Each number is 500 + 25 x the weight over its row's rms, rounded and kept within 0 to 999. Layers, rows and columns count from 0. Numbers have three digits each. The size before them is the row's rms in percent of the matrix's.

# down: layer 3 MLP down (transposed), 1792x448, rms 0.0827, rows 1416-1475, columns 224-335
# up: layer 3 MLP up, 1792x448, rms 0.0872, rows 1417-1476, columns 224-335
down1416 098:468481502462501448468525520461503527507516474512466457562455483517474482495475474491510484480507502498465493512499519500495541524497497474518494528490526483500520483502495554526497514498503517517460487527456498500466508517464464513513481507500510467490517462530457490510490487521462467472504484487499505500483498536454486540470484518473
up1417 087:510499527486490527500528499516544503555494503481522517512516511498515500524472522474507511532449497487519524486438526536598489473483497492514462450521528515525509520474455479542546513510513490483523502499505504532462499485465471504508487569520498479534489486480526524495465519491484501506522457493464497517494477490466459512502547523528
down1417 102:517526513495501493504493479495509493543502522467497472471527545431458530493503508498499484473508493527522477541487493530537528489507510465525489535458513564517465500498544509500519529498495522512491521489495469530495508533497518497486497499518479473497502513494522507495524479492483512501540515525519495473492491456494484496531449515516
up1418 118:495483479504536561490522455474481470508516487499484495492515521496524516511507467524497526465520455477511465490503457473505507525487482480518524491520471488484521501505490510458558524466492507521497483492485481509538514483517493529533492478492512515528510486508489500516481480513521521541485494499464528464492476484485526511462508471452
down1418 108:520536501475494486491493514540478567463465497494529504513482504511475521524472446484540508495498451482511509513536524518477542498492476497535493520496494529496548485512473488507522487515481514511521474505506465516507478465513520472488508501496526548487500530474557525471485511500518481478495457508506478550515491495525487538456480478519
up1419 095:557480513480530455519554517480473458489527519517492526530486504488510541503498544511488521476498470494524483470510470479491495497505460508500517555502476495495507512491473486464489510528462530491498469534524476538501496498534522507496514480460472496533490509537501527513519489543557522490477505515485518502513487495484476528524462513543
down1419 106:465501494517514457523505500493499495519486509490496527485484475483516508485531479485496492491492487533510471501508492469446497494539506521510562526470492456470498480480499499530506484478449482453505506495484504476474497539529476492496496528533470489467515487489489473487516481531463473545476472528468455499507501503543496541490483472513
up1420 100:515504450516494507476489484461489457474507528478456475490496526525496487492529532483518489531493511492506545502520505534486512495490501543507546468503505474524523487488497477461563516499455493510516473466451486507530475489500530561466471511487511505487502511512536498535510488479515541546517478475479569528483487504548472499570485473480
down1420 098:527494491514434483491533511512461491482468502487526476484480524492462512486507528517502461477502510502508478474498501528563474512519495532517511520484506492517480506500485541531487467510497487480483535511511493472498504471525501458490532520500518535535500486468498520516502497556462489509508481561541490535504485546550501499499510514484
up1421 101:515455450490504529551510476490560519459500524493484516544456538537510516506485515471504529532476538486476537498461492458490539492510521489489505488518497523460521529469503463457487542459503485516523522528515457488513470490520571508495453505543456528516483509497495502518491492473491513476483486492521598549485495524530515490496495502491
down1421 101:522525538519483516505508484469506516511506491529497488503506512490448557528483490500517435508491493498532516510539542465482494483527493469522541503493495505482520506510543506477480534432494486493462509516512506468495480511465512466461529499500539492483487490547516454457468508531461559504491485508491495473479545495490495500439498453515
up1422 105:453499514535491464464496494503498467516506502505519489516533543452512508495495490560507457495486527548523497455458486510506494481513462528521452443515531531475492470495493516520488549501479500489512482514501464522479549438527504502508431510434502522504489501456492503503519522505527521517458496552515518478499507513504516510492464463510
down1422 079:522519512528536497471499513484487523482505448513465526531523481489542486490498464489440485504493476515517512514487499510489505461503507489505497504472525453468538479485483462468466477508462441510472469497481483510531508518523490516513491498514493491486491536515503537451524535477502533515559509515531530550533532538507496527451528533458
up1423 101:497505494515521529498522550457516454475494490541489542500482516499474474533490507488470487459483499513484477521460502525525495517444495497511469472458495528496506528534492532495448511468540506505488524482477521511474509527503460524500524476499502484532485501460489493496508538547516503507507510501461506434540546493516490500466475514506
down1423 097:523504537496471494518497508482478464471497505533528508481537510491490517462536475512530543478504500484475495471492488555511491522523506531505483513505488507501470539528530424494501496479500508497492512491490512525478494505488531498512506491482530515511527507478480448491510496520525522498509512473502513533503487483503483524538533504503
up1424 091:502487493483508525520489492495523513494501512506503497512516502446531533519457469522475458577522522466488550521472486525525497484502532501501502471454496550470505574500455496496463490482524531485451504508448465482520499477511510509486522496499485518487525499502516503526553473481502499520477538476436469552502507491518505502518542502477
down1424 096:524514529518504526519493493492461486503496453521516525474484512479496534471531494523511467538477518528489514502484527496528502492517505476518525460456521464475492503485536494552458505535469492464485523505481470505483487477519491517445465462514492539491509544501445469478486511474498482495478504488478475469481444497524476530533537486439
up1425 088:453466503546495487500476449441509513495524539461494461549514468460475482459511519504482495502454531498452505527540492490517531502518474515512521535492483477484521521502476482462484484525514530516500488519493496537542468528517500515500499482438495483511458502530520475441489500512520518529467505529534516473500483505472500536472503504501
down1425 096:506515525570530445498505502491547500506495495522500524469519516485517495499515466493508530511494483514476522505496468541502525519506552510502455502511481506484523473499500498483467513513508556500540506490499478490524498503482483493514464548524493511529494526555533506538506559507492511555508507522497437520493470458519460520499442511481
up1426 103:475520463469527504528491488495524497510482491527526498467484506489469556452498503464525489499494500489474497467467480504516495488537518533549524525518504489478487483492494533544441495503505512473525481459506496525456473504506484501528521483501505476493475469524486497487513473433502521537530490491517460487511508482489516507449476527549
down1426 100:532510503452484484500504465518522456503467500455528510534546506520520487500524527509484509503509490485513542475515485504425480535505474497499522491508531490507494507486517461538525506535468497497507483497491529478482520485466516482527452494511533508511506521453528461532504468483493520445516510501476536468498456551531487507545532509470
up1427 120:535478505480399545511506448507506477467530455504497503457504489501478485507530463551515448512497516513478552532474518545436483503517503519475465471513486483511493478520506495491480524506499503515466527499506503489543445539501471483478461489456516501486529521508502486518498496516433497534522494472508508501487514496513497529504509504454
down1427 098:455508482543501495513482530501502531500504531445532477474535465487527507502505499518515515500478532484500488546503467465445442501491452504505522504503515517479483520527499478495495498504508479495484530448506461491474536529481541494512522523510521480530489534534491506495496513466549508502471502507498457514530478476519525490488506524514
up1428 090:476536522521463506480540505492528521488529509479490530482498522494446476474482489466493508524463471481483463482468479464523489473533494504511547468498513463472506523517503503499498497487518484503527502521516474522480515480523521509499511498532519465513492488478474564507478528527515541462521475519513495495479477496512480502530522460495
down1428 095:509533502475524459507503538477505514557488473519505491514529488502538506503505491500532464468499493508537516507501505561537480544504528525501483489530498521511495510459483497489495493505513534484520525478509519455485456547464473498524536529533500485503471533525515520454542536501500510500448498514466559483521494508502523521465474529481
up1429 095:488484507499509507471485476470494506486484538506467505521523510526528479514478505553474493458498458497507505486456461488550511448451491510473473518489495478492525548481491514488508500476512506521524506466531484541455471486484492528507503530500467549479529528481525508506494499515512512485493519469503523512486515509476503551472482504484
down1429 091:502528498478508456516492557508441466559544462484515467509465487502501508488473535431509508455530510484525519470510511486490490546482524476585493524505499502518477466476517490534482480474477498541482517451497509491529486514511493500493471521504476526523503497505474526512523486506504515530490527550500516455526478506521496494493504495473
up1430 095:482539473534471487526500525470458514520495517435479476495516502497457539475483481446519501485511508485499486552518501479525481457481489488503512523518537504507514520528461506500512490443508457506465518502543470527497508459527531510510485474553542513447479504523477464512491493456529486521532497496469557502502455475459483545515484512458
down1430 094:519450519527464522480463525503562453484529458475510502459467504523482468484500512558528496473469483507544481511503479534521484505442519510527542551547490497498473478484492487495480504536497512507514508521528478530538489503458489507505456472486528504464503534517545505502540464492498444514484532504525494476478513478504520485503521518466
up1431 106:487470481531472520517490531535490461504430533481513505530480516492515498511466556531535507504467511490486516529518448512509484509524524507513489479514542541532515527513531517535468502510527522490505530461490449512492479524486480472517499501532487491532449479475488497500513538476527508523530506503493502535488479517458497458544484482529
down1431 079:547514519503511534494513476478480529529520460526494532489472484463478495493542486507483489459546495493498500527508555541519517534459544515517545502496489508434521539473505471475497469495506497508520521504509496493501539485504497488485510475538513549501510534489480496495466509504467509519520490458485481533520526531479457450499517552460
up1432 100:491494494469481521497520526508509503528517482492471448479511483476500513479497490530484513538498498464505529533480512518460547488516541499528483479487481481484547519504501508489509492524511504525497482543510521444511516476486494532494509533500492485517507506538516464499514481532478492488491516509508479509499454495521443478466483502457
down1432 099:502535469485511448527496497507454519508545560501523530519521505501487513504552501496542510474471492573561504524558496519534452484509455491483513483505462523503471476480472485477498566517508491533506499507510495557555498519513495515533479520514488530549526481447496499475473518473519495500529486468499504474510506504465488521521498481541
up1433 093:485447524514500527487479508479512521512554515490510458462521543452510491481512497562525513481524504505458503522506517485508484518545558509503473477523475481514477519502486492515475525501531448520518498512550459503494461550540490517502479518481449484476520515456489499493488507478474522480525478497459551488474502500518493494523494509525
down1433 091:539485512500503460515506489488524456498461555508503509521509458494536497461492461501472505438479525488480486472510473489471530460511481531501515525506515527504493494499495441473541485477487448540505488504482501503497485470470470467516484522513489500479464492491525560492477562513511451513491488473517522533528520484546491463517504544533
up1434 113:467477488465521498503534501503502532455487527510466501491509528468516506522499492540531465513511478476485542542469522516429533474493530521459481521493520523531478485499517483490489505482513458503491526501485543475508526510500483529522484488471523522492500506545513480501475470481524551497491473493481518475507488483520477511474531509514
down1434 098:478475526519460491557483496491472464521500488487519471532484472484482532500536498513481470459481475492511466458535510493540476481484475507518477514521532517435505494489512557508508477528513488518509525501512492524503488507494515480464566495499515539441534502492497492509479485504497471513504539432549454517503508509491562520477459493518
up1435 097:474527536498530479499474510491490497512541490516475515480519497515505456499511472518523544510503492495477485496451504518450500452506512502522532515490446489501485470484479476478537494528525490488509502508523486492450469523435549521529502534512463542517504449492500518484498462528514512563495489556537501499474428532486503502475540469475
down1435 087:462518483514466509484538504513489519461540506507505504494457519492526510542517514481512495496476479456521532486475502471499511524502472514535486522535485499496529490488519530492497495514517520558459521472527469518471527504490510507484502512507493485508510501510498484511461513488490491505448571472460467453525545485551506517511514538489
up1436 097:486500540529461490501521505490533490525530524477454543495498475513495453484491485519498530451509522489504491514500515505491461532521456541491485453471507491495486496504501496468564526475475495472497494529531499502544516504502492495456533504474486507481480513542531488503524484494532490484441515477517466521498483448464540527501476508512
down1436 102:496502500513522489430497530508492512499502483487458524464460497539483532477535527508529476494458512480504513524498539476504468459504533495468480500521494496529504502508505498518494462455516496464484573489448510497510447534491508516523500467469506484481475473505471468495501476522486520481450461495457486502503547464511518508487523537494
up1437 116:543488505476496511511482460491529486501474530515553502532509514541492461467451491464562497440544476494499477488505502458552500454503479528527517472536480498480504485507494467491531542509480488482509525504479490491515521471474503494497472445496539509465479480490494460493504526483511487508520476459498469530541510463498480517501476487528
down1437 106:434521485483435510515496523498533497493492460501488530493527511514543518502521493513496511476495487545552475477495460516493487519507474479525484481483537473506490509473518465486520517485497476494492511501453491487541474509507507520542487491531471531485495457510488527532504539494505519483494496525516501453492472491523471447498491486546
up1438 131:492469466529505511468527510479501497477453471516493496522494473495479480518489491497497521460522491464484511486471532557517513477513511473510501509457484472528523513485467445520521499456480422490496467485473515491479485492506489478478499489488510520553467518495441506488514523563542514523530508491483490482476510495523477521532492557517
down1438 106:499481483513515479494480450466532473479469528532446483490493506486478519459531514485510515473517494490475524519486523541537502511521483495503518485477497503476530458510544469489528444497493489525507455498475541542485511510501541500479474467496501472497505456449509516484516468490520518516522456466496510482473498458499487516510516504462
up1439 098:499468473519534462494520523503535538506525493549540517467476539483510480492504481530502500509486514511491531494512471461502518499501464494480536450487526489520515501505480508468488497553487507516534490511467516531540504531473535508512479522451470469505497486460491510516493482502536479512514492481497548503482502529483517511477502519482
down1439 095:495485490554499528527472494475521523523478533558490509544501474493482511526489517494509495473460476479491473484528530474524479479535485510499534497505467483491489539484503468521525513468482454429490492503506516492510526526520527512464475538494519504482501477494560519492511500480502470518496500551510525508501502530509515489491500489496
up1440 097:463499495473504482475449503508487463467507539490469473481458480489532506495523511514524529475490511458494482470518517465563483521541478525495501485505529509498483494486515513514547524514486460471452532571486484497532516516501450456540471497506517493512494466507515510497489519493468512457543534498461509485515514490526474518458456499495
down1440 103:489535470440474480504441498494490536541467492511504455456545545483481498502488495504490501471480487500497461525461498492457508512514518522533518508538492490487507474517465474503488503497502522511482482495489509496493549474519524499517460485439486487505542474501505516493454497485503495484539497461516481541522492540483516492489508456440
up1441 102:520482545480515503571518479483512513490508492466455469498481530462485485515524521497479484505500515509501510509494491526502486529515511500450489503541531455513513464477514480486498521449494517521468493524509527458476446585502503501470495481476477479450505569484525461487497433473525467465473492533545513460505513497506498525509506530563
down1441 088:519545495486502541472480500535481487479514504491482494526514502501526464462484516492461532537511500490518509468488507469530498486490475508488555449442529491443469517494539477509533504534506456496498525452527518531488485497520517465501510505529516502556478473525507495473494488536501461514466510500517450488492518480501479505480530514515
up1442 093:524515514422492452490503493489510560481490541496456467472450493473475490472511501473478477502496481535503528486485528524514545530494503452486531469530506523465461500509511515505491510525509510489529492491480498512455563470425442530520496480461514463443497478479507499497486541485463515474465508545527515486474503547520523475489506484518
down1442 099:506475506566520536466471482484521472530502485520512499513446482491514488471549507462507491490508492479523517508492496460540499442480531494479501488482546481484504491484482500516433490482541490513513489486470525467499520532525542484503502532476496467522517462489457462489513472523538528545500526505490488520467500490505509540499491518526
up1443 110:485487504497499490487529504510486489481483485469516498528481480521485486532498482491490472535520514521481505514520528491502516523551531503509509521525461526509474464519495541550468509526510533486498489440495465551477494475484491513494470467506497530524485507499496521514461510477499488518534494534521519522458437498474493505560498460518
down1443 099:518490520522545517484507527501529479458513487525513488511481515481473508504478442502491517497507501450515466466476489482504514495501509476480494499536493504488461510515512501537469504473488524524493494469535510538511498479547525461461459480560486499486537483492470545511523442497543539499542490439565482484493553445517463485468500510509
up1444 092:548524499479487577474491495551519473534522483547489483498453517483502515490486475487480537468505522527533493467460513491521472513492503484505490473486527512529528482510501504467503493457454465475489538541499507506520528525488487465493541476507499407508474508505528491514460470496509487534584462545515476469488459506474522539520493490517
down1444 109:525540540495489502528498479459514471500445567482472455504552490479510492478501476518478508488457502510514524509512527515511523521495493456487492556509506518497491490492547510483448504511513520511461499497533531501466526490536494465538447525524496474496560468479516534539506489496517523517496528500503506527459481491498510508495528489529
up1445 099:465534490481511525496517473483446483497515489480507468537499484487504515456509478498447486499474516455516554509476474485512523498493504517501468461510475513497540553473517496494498507463464493507531516504514488468477489471521469520542489509522511530488518487455521531503498508492494504506489510566559544517527510517521479500496497518507
down1445 108:506512539532517508511468506517499507501496509549493494546477530549521528473498519514491471490489517482543450549463495495492470515499463467486481485494491497501500542511512488526526492444530501479499511499497487505482499509539489482515498459491537472524475479535484492537515541491513466502506450496504508501513526493478473483522494533492
up1446 102:522518500524512474536484498512489447468500494518488488480476546485515520476514513510528501467513501499540518529515506526499521509487516536466551479491519502549466520512489504484493506525547477501499475525514495529523480519498471514504485498505541532475521535520503534465540493487518540502531486451507503482540475510452514478523527506459
down1446 098:469477453510513558516492490498523508448493522558492500490511467476492498509465510426462476512537498462460498432536504507512500489530507482505491484507488492500497503519510512515492506546441477493475518467477505540525525453468510492497462500499502493562462514513459486516494493524519533513467499544524505517523543449520452517513464491476
up1447 094:478494496492485457511526497526515470474496527470452517502544507526539472442529478540532553499521482490448493516525503500499490486509495518466519526497491497451502559493483480503502470510471495499464536477479465494493499439477522539517507511508493532515465511490505504449539511541492518482442500489486488536487525542490524491493461464478
down1447 090:466460505503535513530527532468477533521548491488536496469468514525549522535451516492423462529525490493567505482479519550504536519469504506501511478465478514501498490512494452457479538485491515525517514509490450517479528519517493495506498479486506517469470513535480492484499472521485466531539487516514489533500529435490471507499488529463
up1448 115:491510494511500533509472515481513508475470525520503484511530484499476482484504518495488515516490521530497508433468459489485542490537514510524479485461501513475505485496506487455503461505530528522491526508483520445515536506526531489507496472452501508450472506469522527448495534535491531507477477537506541531507509492527519486453505449487
down1448 104:446499514503505550561507531492510524464526529505497506505540488491463552563507474507507509472521510461496498588479485476492507468502519502533520479493514498493508528489494464525502490500477491509514513443478492507492519458516470493483518465481517434520468486495518490498483482510517504474518518516493498518513513499511509503509532492456
up1449 090:518531479498525510517507521503518542479553408476509484537516509488545508487537460477523559513468482467443482512473486498515491487520500506473500484481456536510510510495467476489515532518538514525473494486550485483523533485504457507487554465502526459525532490484544493497517504493469487535508487564501529463541530464493496490512497478544
down1449 100:505468492511512473515496517525522496519538487484489509497475527487486490479500488456499475501451531474501493486490475514474484527563502523506522493534465480520428483489499505511500546526456502501486506490471510521483493462503454476508528509495508483509523484539505527506499522530483515510503503478490473414498476527451505494496564507495
up1450 099:508504537490454518520492491498524509542496495493482531529443523489526513481473504527496535482463463478462518490505476519500485499551473506510510512512480498523538498532513477521505501494519472510501501552498507492541485471485498462490443497530503480534465487484465522484532501527533502521515546504459470508462494477481503458506519546493
down1450 103:472498521514473511495527477538484504545482466479489507542540520454506517490532493501512527501459545446465489518476504452492485482461480500471525487513502479468479507514516484494486535491498485518488512480496554511538490481518525521497483453538492491522518485510540506521559507523466574503508445467505472526523497516532479476470475493515
up1451 079:546504476497492514506507503501482571517535472510490502506526480531545502489475515501520519490490491497496482479483514528441458493494472498537502487475460517478515556418531487530525473503478465509507502531522495479528499490506522486503530515507523515510499503502511551496506475469490505501500514482547516520489534516514502461481487437483
down1451 079:442498496537495498523491508512508486463523498508485558476470518509468494560513457494483480479480454500490490491530463502524533510474494504502496480542538509494537497505512546496516466480488527455522473472496490510500480477524497491515491461510457477480510479525535489490499496548521487500503476500450532477552461506520474521473489543514
up1452 100:493482501507515516518509488439519536484440512510503540548447520499547469511500501506469555454486486517471466512496506526500495511490506492580464502512463488431538471510508481503525551489507468527523473480478532513477476484498501519484503488573481512513481415470486521516537485492486473493489461530500455497513552484515483510500506472507
down1452 099:475488478517512498472496529485489516486507491477505525517526448524500479505497449425514455504508499494482485457540528480492499520515498532519537535514482531469498494505484537523506518490512505501532510512531515552498549479503472559537497500542492531462484516487498476498470511437470512499490515482512531476495490476559487534504521466510
up1453 101:539497465474547507498510477433529510498449497512453426515512505533507516518469500487465543496505489514501503451499489542489501527537519492477485481507487533524481549500495462466497518514511480489521498539482507472494537484503497480520468503475489532492468480549553532538529466494539504512519488502554493507426528515508484493474540481542
down1453 102:488481494527509497512491528513516480510498503508506510478457509505578419508460470513509482491509515519538473496502510529534501501510481484525526502511487504462506495489498491519545472529540496509489506500481491512523510497485470546504485531488506545497506527497510521495497463506498494490522500505475473530505533531520517457499495453502
up1454 093:523495493522541496467483519473457513481481478493532511505465512510507490447522513487488482514482529482519475522514482519485460464438523527523512494515475511525467507519483526448521514483458481502519511501506475492465532502498530496536490518481459530506476519493523515493517509514498496514507545513497497542497540492484529507475529521500
down1454 093:516505507523477507480470525506495493489440509537461499510502526509527495496541525514482519519496528477458545508478477534493466522494472530483473497472486482509497464525517532499521474543498494496493464522495485529501505471458520506506500501525530479502517502481464537481454497429501504484468494489548439460470477449534491525514484470479
up1455 110:511516493532532498482526506464544497505517501506539476477516490496509507498478562500500525465485518519515518529482495542501532494565551528502528508502523481488527549495505465550500486480480507474492488503532527555452478526497512497535499504487498467492528560454535517522448541436475493484520487484523519511475508474525535502500453502518
down1455 102:505494506505512502533501505516453530501489490510502498530510488525524516493522480476543523516474514489486468450477513509508463473476491441477499491512513506481527495555487523525443493487520486554481501474452520488517490476539507470474501504542528507536482462511524512519491491520555496485508500474476470500513506500503527513509531515506
up1456 086:515514508476518506543546523508462496483503511475497537496521461502503500507531471527508473449521476500517531492497514472467520550488479500517510489463513535516508483455495510488505517498484489515512461519499498500469520490491494451532473446469477491533479540522469485491527472531539521501544510516491487518494532526534534496487502488502
down1456 094:481500504447531495500500510520499512503480501490508503502518479468526501513515509519502471497528515503466496489530508542483517469478479501509528514473521504488537507508391539494493478498535506522495570488474499494476477440488494495468523512533481469454511491494512542520475516468495511473495508509476523493475496451462534546512457501486
up1457 086:526489477478509506537474498511501548505450510445520469478529480490512506501493517486521461458514477460464516490510536499433431513523474486492526517526456498495514549522500543477525492494487453499497473536510543476493455527503511518474507501503500509457455488489511521498499513505501500489478465477522515475510487498489516486559513445511
down1457 092:477516487495552534465504516469496503478546438534512483506520493493469456489472443513494469505480523470501511522532479484488500527495475480531497501501495530515537471514506489494495497516487533507523548493547539495490520495489526493499507481485502467529496483536510481488533491513512493514495481521509477531471537464494519508485524546486
up1458 115:502485521501523534511463512457515522461450481479511539499494483508471484527509476512481508452488490507483487468505501490490482488446504519524508514476578555502486460517472550469502480507487550524517499444516550513502532483487496505551495539511493504550505480472524533455519512532519539491476535523531534487473451520508505477509488493500
down1458 115:522490513514484483481485519523492523472509493516497500481511459486548504504441511481483498465458532495494541525532508536552497486446525458486499549540511498478482497488500515483469459476514479560482506552549489473509507440481448507466543478450480573491486524512492524480511454510519493538483523495517507512509486518498510491504469457477
up1459 098:479464508528521491501513467479506487487493497504498512523495503478439497532483552525485506510525490462505508510515497483537520526502478504481470525542526495536528458493502511491464491501522494486544449504464500496501465475490487529539508491490487509480477515506464494479454504502496499493490505546490518456522513453513465509487491460513
down1459 096:466473442504500495522447509494539455496524513479464511487507466483502506492511471549516527528514496536495483495503539517514511448483462483501465547502489528498489530500453492544468506479496521473475499474458492549510466486482487503502458525523503498509498492508546535503483508481500487412488513478483468495435520465512482441501519516486
up1460 098:486509530498502515449535481501477506491503504463521481500515500477509509521560456511531515465530526481439530454570504542501502505530490503492496527466490469533511513473497455475521486474498508512511519470526537464504540489481527512473481463500508503481528513502500466501477465526520499528504497493496493477502509507524534499485513488493
down1460 096:491462508493456514483492493518500496514473480497546518462474514485502498488483511443498487511484467499460535511522517513502474515454489508532492575518485480500500501503524512515516504504502565506488522483483471471500504502464473517531448489505474500507476487495544463510529488510449481477455493506461480473515473495541544533481486523537
up1461 098:509509461505427504516531506523500496505531510486544482510505519488464513471538517506542492503496483479491481514480485475474488495508518518480507496573488525508508509509483531476491521560529525447529493496519519533496482508472485495495507501489529521482509464505505529454524528464543488506540450492524469475491519508491511507490465555484
down1461 104:498553507527519502522485489522503499486492476517533499480508502484523549447534474508524521521510511456474541507479495487450449488524477514510490493560522519511494490459512522501521539529481503517507504446458474518473505492454485475509486472502494508480489468509472488496488493450505526492498494522518492465516499468512452531501479484466
up1462 102:466540480507533474484465530467446480519555492509495502520440501484480488490503476470462491522460495526510518499548501458525490497512477480522475508458541477525492498487488471539497522496488489519539503474479477484499519493535484491508511519502507515506494468487580478492531497554474493543483523535465537504497520492454494547516517473537
down1462 109:509507488492500542428468480475494490494512493495493476488553534484483539496493504489512521544511479524514550478524554451575518505489516528446463502473560453548514519505517472453467521454495497465536501537517530524493518469510528490489509467468448466500531522455492525517537475475509492530513479492501528515519507498505458525510496570503
up1463 107:449494551528507542504474449498524510536535509524495505522501518504499520505470453516521456508527498454508521547453487485484487522475506480491511507509513475504471447545467518457455471482522522502514533488473520525530519504517491467460520494524497503463482485495483535536540489477495500533499510455512465438507504538479541514497476479496
down1463 100:528523515506477491535482533473508511479503504426528503480529515515542448486541472497472468518512484482481510462482529557493534511481528487494463505490481544491487459506489504484502492503477483510491515511474499507540555502474492503512508513494532501495488479486491536516520487490509498493513469477529485528519473470516485475464491511567
up1464 108:460537470529484540501512487496493462491497490472471496528489519492488469493499489452546536513493511473463486472479477530491509522522495519444493468470548509531487526494486501466548501516507487488448494488486464486520443535495466547529510523521519532521486543532494497538483498527523504502503516533542497469496515498487470535479495484509
down1464 102:529487516519532488537523521492483492533474485491511532492471519456555476507494522485476517514545453517512497507515499529520485460535528515484453506504540512487475505503527521492531475534480498530515528461494457521560475490485511459545492518499519517463486476544507463498485535491485535533569519455523489523470477534446517472492469490499
up1465 110:502492510524501489497483488510475491473509473475532513495506503460466461479509507522516481508529553519498524491505534528480496501569494505485489514504501514529459494445482520549479511499512491465527474502517511462482500483470470517483508498526492479470514526528468525495527513489491502510495486497487497449565516499556523506499464482485
down1465 101:503518510485472488503497502461495536490529480498506536520520476495512514528499498542492506482521535500479500494491519514489522489472506506548485516502477537559487484481480502519514486492490497507516544475532526496455513501520520475537516508494513498490506485467508485483483546464434471528525544475523505478482488490514482538514486505558
up1466 104:479507436494474525507518524481506481505497517506508481520474534479506517504486502462516492493490474500499485508489508490505470492543503506505506497502508472514496523509468523486514476463500512480528497514495483491486495493499498500512495439532517474486510483444494525513521445488527503505498500535526436520526466494520519464478493501528
down1466 088:510497485515508502518451511519507517511475487470469474501498493499511478475514495458483519495541473465518528520499477489482505511501532512453489508479540504524508493465465494559489533487536476496486496536495502427488518520496504501504505460504444522466477483525504513488446510546468490542449534494504474473523527544477474526488503527508
up1467 092:497478513520530527483503500525488492499512466496468489519499471500521473484493482496486465492527504478506564495496513505510514475493472504482521467526462496496553421461557525468500492476468475493454512538487486505518492538516480453486497484474502486472514497480493519505454495505509498505536505513479501451498475488491514521550480477462
down1467 103:513452491516439520457521512488478508500484483512477476516505499500518537495505516483543560493496529482513521472520492537472480460489505525477524521471486512560539454491508519501498555467490503493478495511474516471492482541496493503507502473461506483466514497495470457503525481479489539517507576507491499490508437489446493466514492510491
up1468 101:553470497553501520512502502488509523489497495526532512518508498539505492522479511578504547551524523469443493532549479523542464546508482461502512555486518474496501465503492513513540442541527489478442562544497509476529545481502503530486499491457497452541495501475551531472461496574512491508464481504507536510497527501488520504490506473521
down1468 100:531512478454457496483464439475501488535519547482506509487504509494482527486501541466483507463497481490553490513505528548493507506495474550494478502501471510481518497486515479472525576496535479511508485525463526505457494503497474479522483535495529492492499549523543483522452524501489523514525486503510480520517507486535494522516503510492
up1469 099:540511484535444491493500482474489447468473503466472532529482528468533454468458514511498546485463469464483470502470534509501507511461551491496503512495546497527479545516510558463565508445497505504506537487529514505508529525522471511490447495485482482493522448474465489489508489553489499459484522522557526520540479509510526549504540528504
down1469 101:510531522453525495511496464472545449545445490511498521489493461501538479504499514501500512503501531534545459556482524492498483499462468525523501463509536495527512500494496520504564485528503470482511502471541492491488498488511527480483510506538497482512509514468516459495487494497490526475483519576524482515483507510494498505501482504478
up1470 099:547493499486495489439492506510501515498512504497515457539505544515494531491500499486548507490508489509571496483469510477496515508534469506479441523509485504523479489555521472505496587515454473532513523479467531517513545470480496498489525532542499477500490483543492441482510458491499495463509500505550517441507497502514501485473454485499
down1470 101:491514532445438525536495540496504532510517501507510482523495473497503480463500506489483495463521497494485528495511522496477529520479485481519507533491482470450503515514515509517527504514500520453480497491540510507529529504490506531522518461523467500537504527491472473510475463487487541520510480491506489485473480469455516461507475491447
up1471 102:502552478549479506511486455508489526476528511498492501500489540512528450504475494495480492516525473441485512487469487502532489476478495504480488542511477516502502465502526500498488490491532500482491511475495536488515485563544499510510485473490473496456505488534479518510496520509464482493502516499537522474489527549530525537455492488486
down1471 094:482476514460499496491525493517511474484510516445561500449557456481502513511482490550508489478483507467506536500526519496484520525492493461535495480482507480548522501473503483463552513513505541504497527511477455505535521507514516503490550546493517545531446509494505504504484469498513538509503510527487491498489492494478484481494473526531
up1472 106:467508486417541529468547481472479437541488482506487485500528503474522534514502497468466509475490512545492500531465465501506505502482499537503505505540494502434489498494524505512462473476499472477499475467473488477456483494517508494463493508542505504524490530518514520500546520529495537454465528445468499480506471507475482491534444492467
down1472 103:483454473517467524458457495491506555500530501531469532519492504509503449516521492495475501516517517524495460462550499527481501510513513497538522513501486518515445472517500518546555479505484510539457508502470498511523490490493513475514495527466488460463477442496547507506483503514485459496555504486498476531492468474473542473505505507523
up1473 119:526528515491480491503486491478442467495526471560514490522496498466522467507462491500536510525532496460488483482484489518448507469508494506541517492514504458511492457509513523511543532500515503503487494491523453503462460495530487500524482508497499469536452491523538456526506418531530471482488541523481502537483497531490487513491534475471
down1473 124:530488533473467543495506500529487489482533519526551496484453444495505511469464509473488480537531481482522515514513496504499514505460468486524529512526467462466508473503503544441526471522521518496510516479516506496511515511503465536483492512504509510506493500488481460488520513524504531464474461518517493470481480476472489495491500458468
up1474 090:482452516520493506477472524503501474501520539465473523513505509528507480502512504524522483493506518499498511544477499485511491537540476491505511571487477526502473469503508490538471497534539502494498513484515515506520538453506522563496465502501535485504435501513530568521481470471502519507547527551508516513524534528472497530492489502511
down1474 096:473506502485471519506505531456485477455435496477482528526527511479533500477536511503496497546488451508503504502506490483471503518492493474462510495536491485524489467478482456473519492520493501491492500484482521478503495462489490530537497480523487504496500491468568499504492533541487524504516484466498474461509517477488492499513493509506
up1475 100:505505544540520459500483541526502475496489502478508549511519459476475487492520495484513480443461477512537487444492477474473496509507483507480502506515510513541456550473507493491537542511495509526484513474524485531473505492505490479487505479549520528541435492501491487503505502504534524465501486473484461502496498451481470519474475518517
down1475 097:485553467503471530467521472488490481444486425535490479508520528503476511561503469540497498551524498503501522515526488507561519514500509493474504502503500489487499450487543510508490465449463498511499511525486502493460498532540509507490491501444467498492537472486496504494530522516503533500497504483499485515475518463547512487521502467484
up1476 110:484516502432542535459511515511470506499501507488489491522477479475468517523482504503510493442524556497471485516497478441546522464502506468534494517513510485509490493504510488522490488503518503528512501452535498546505522488491474530496494534480548506520542509461512505509530539498472503444491500532488491450511525522520433476491510537502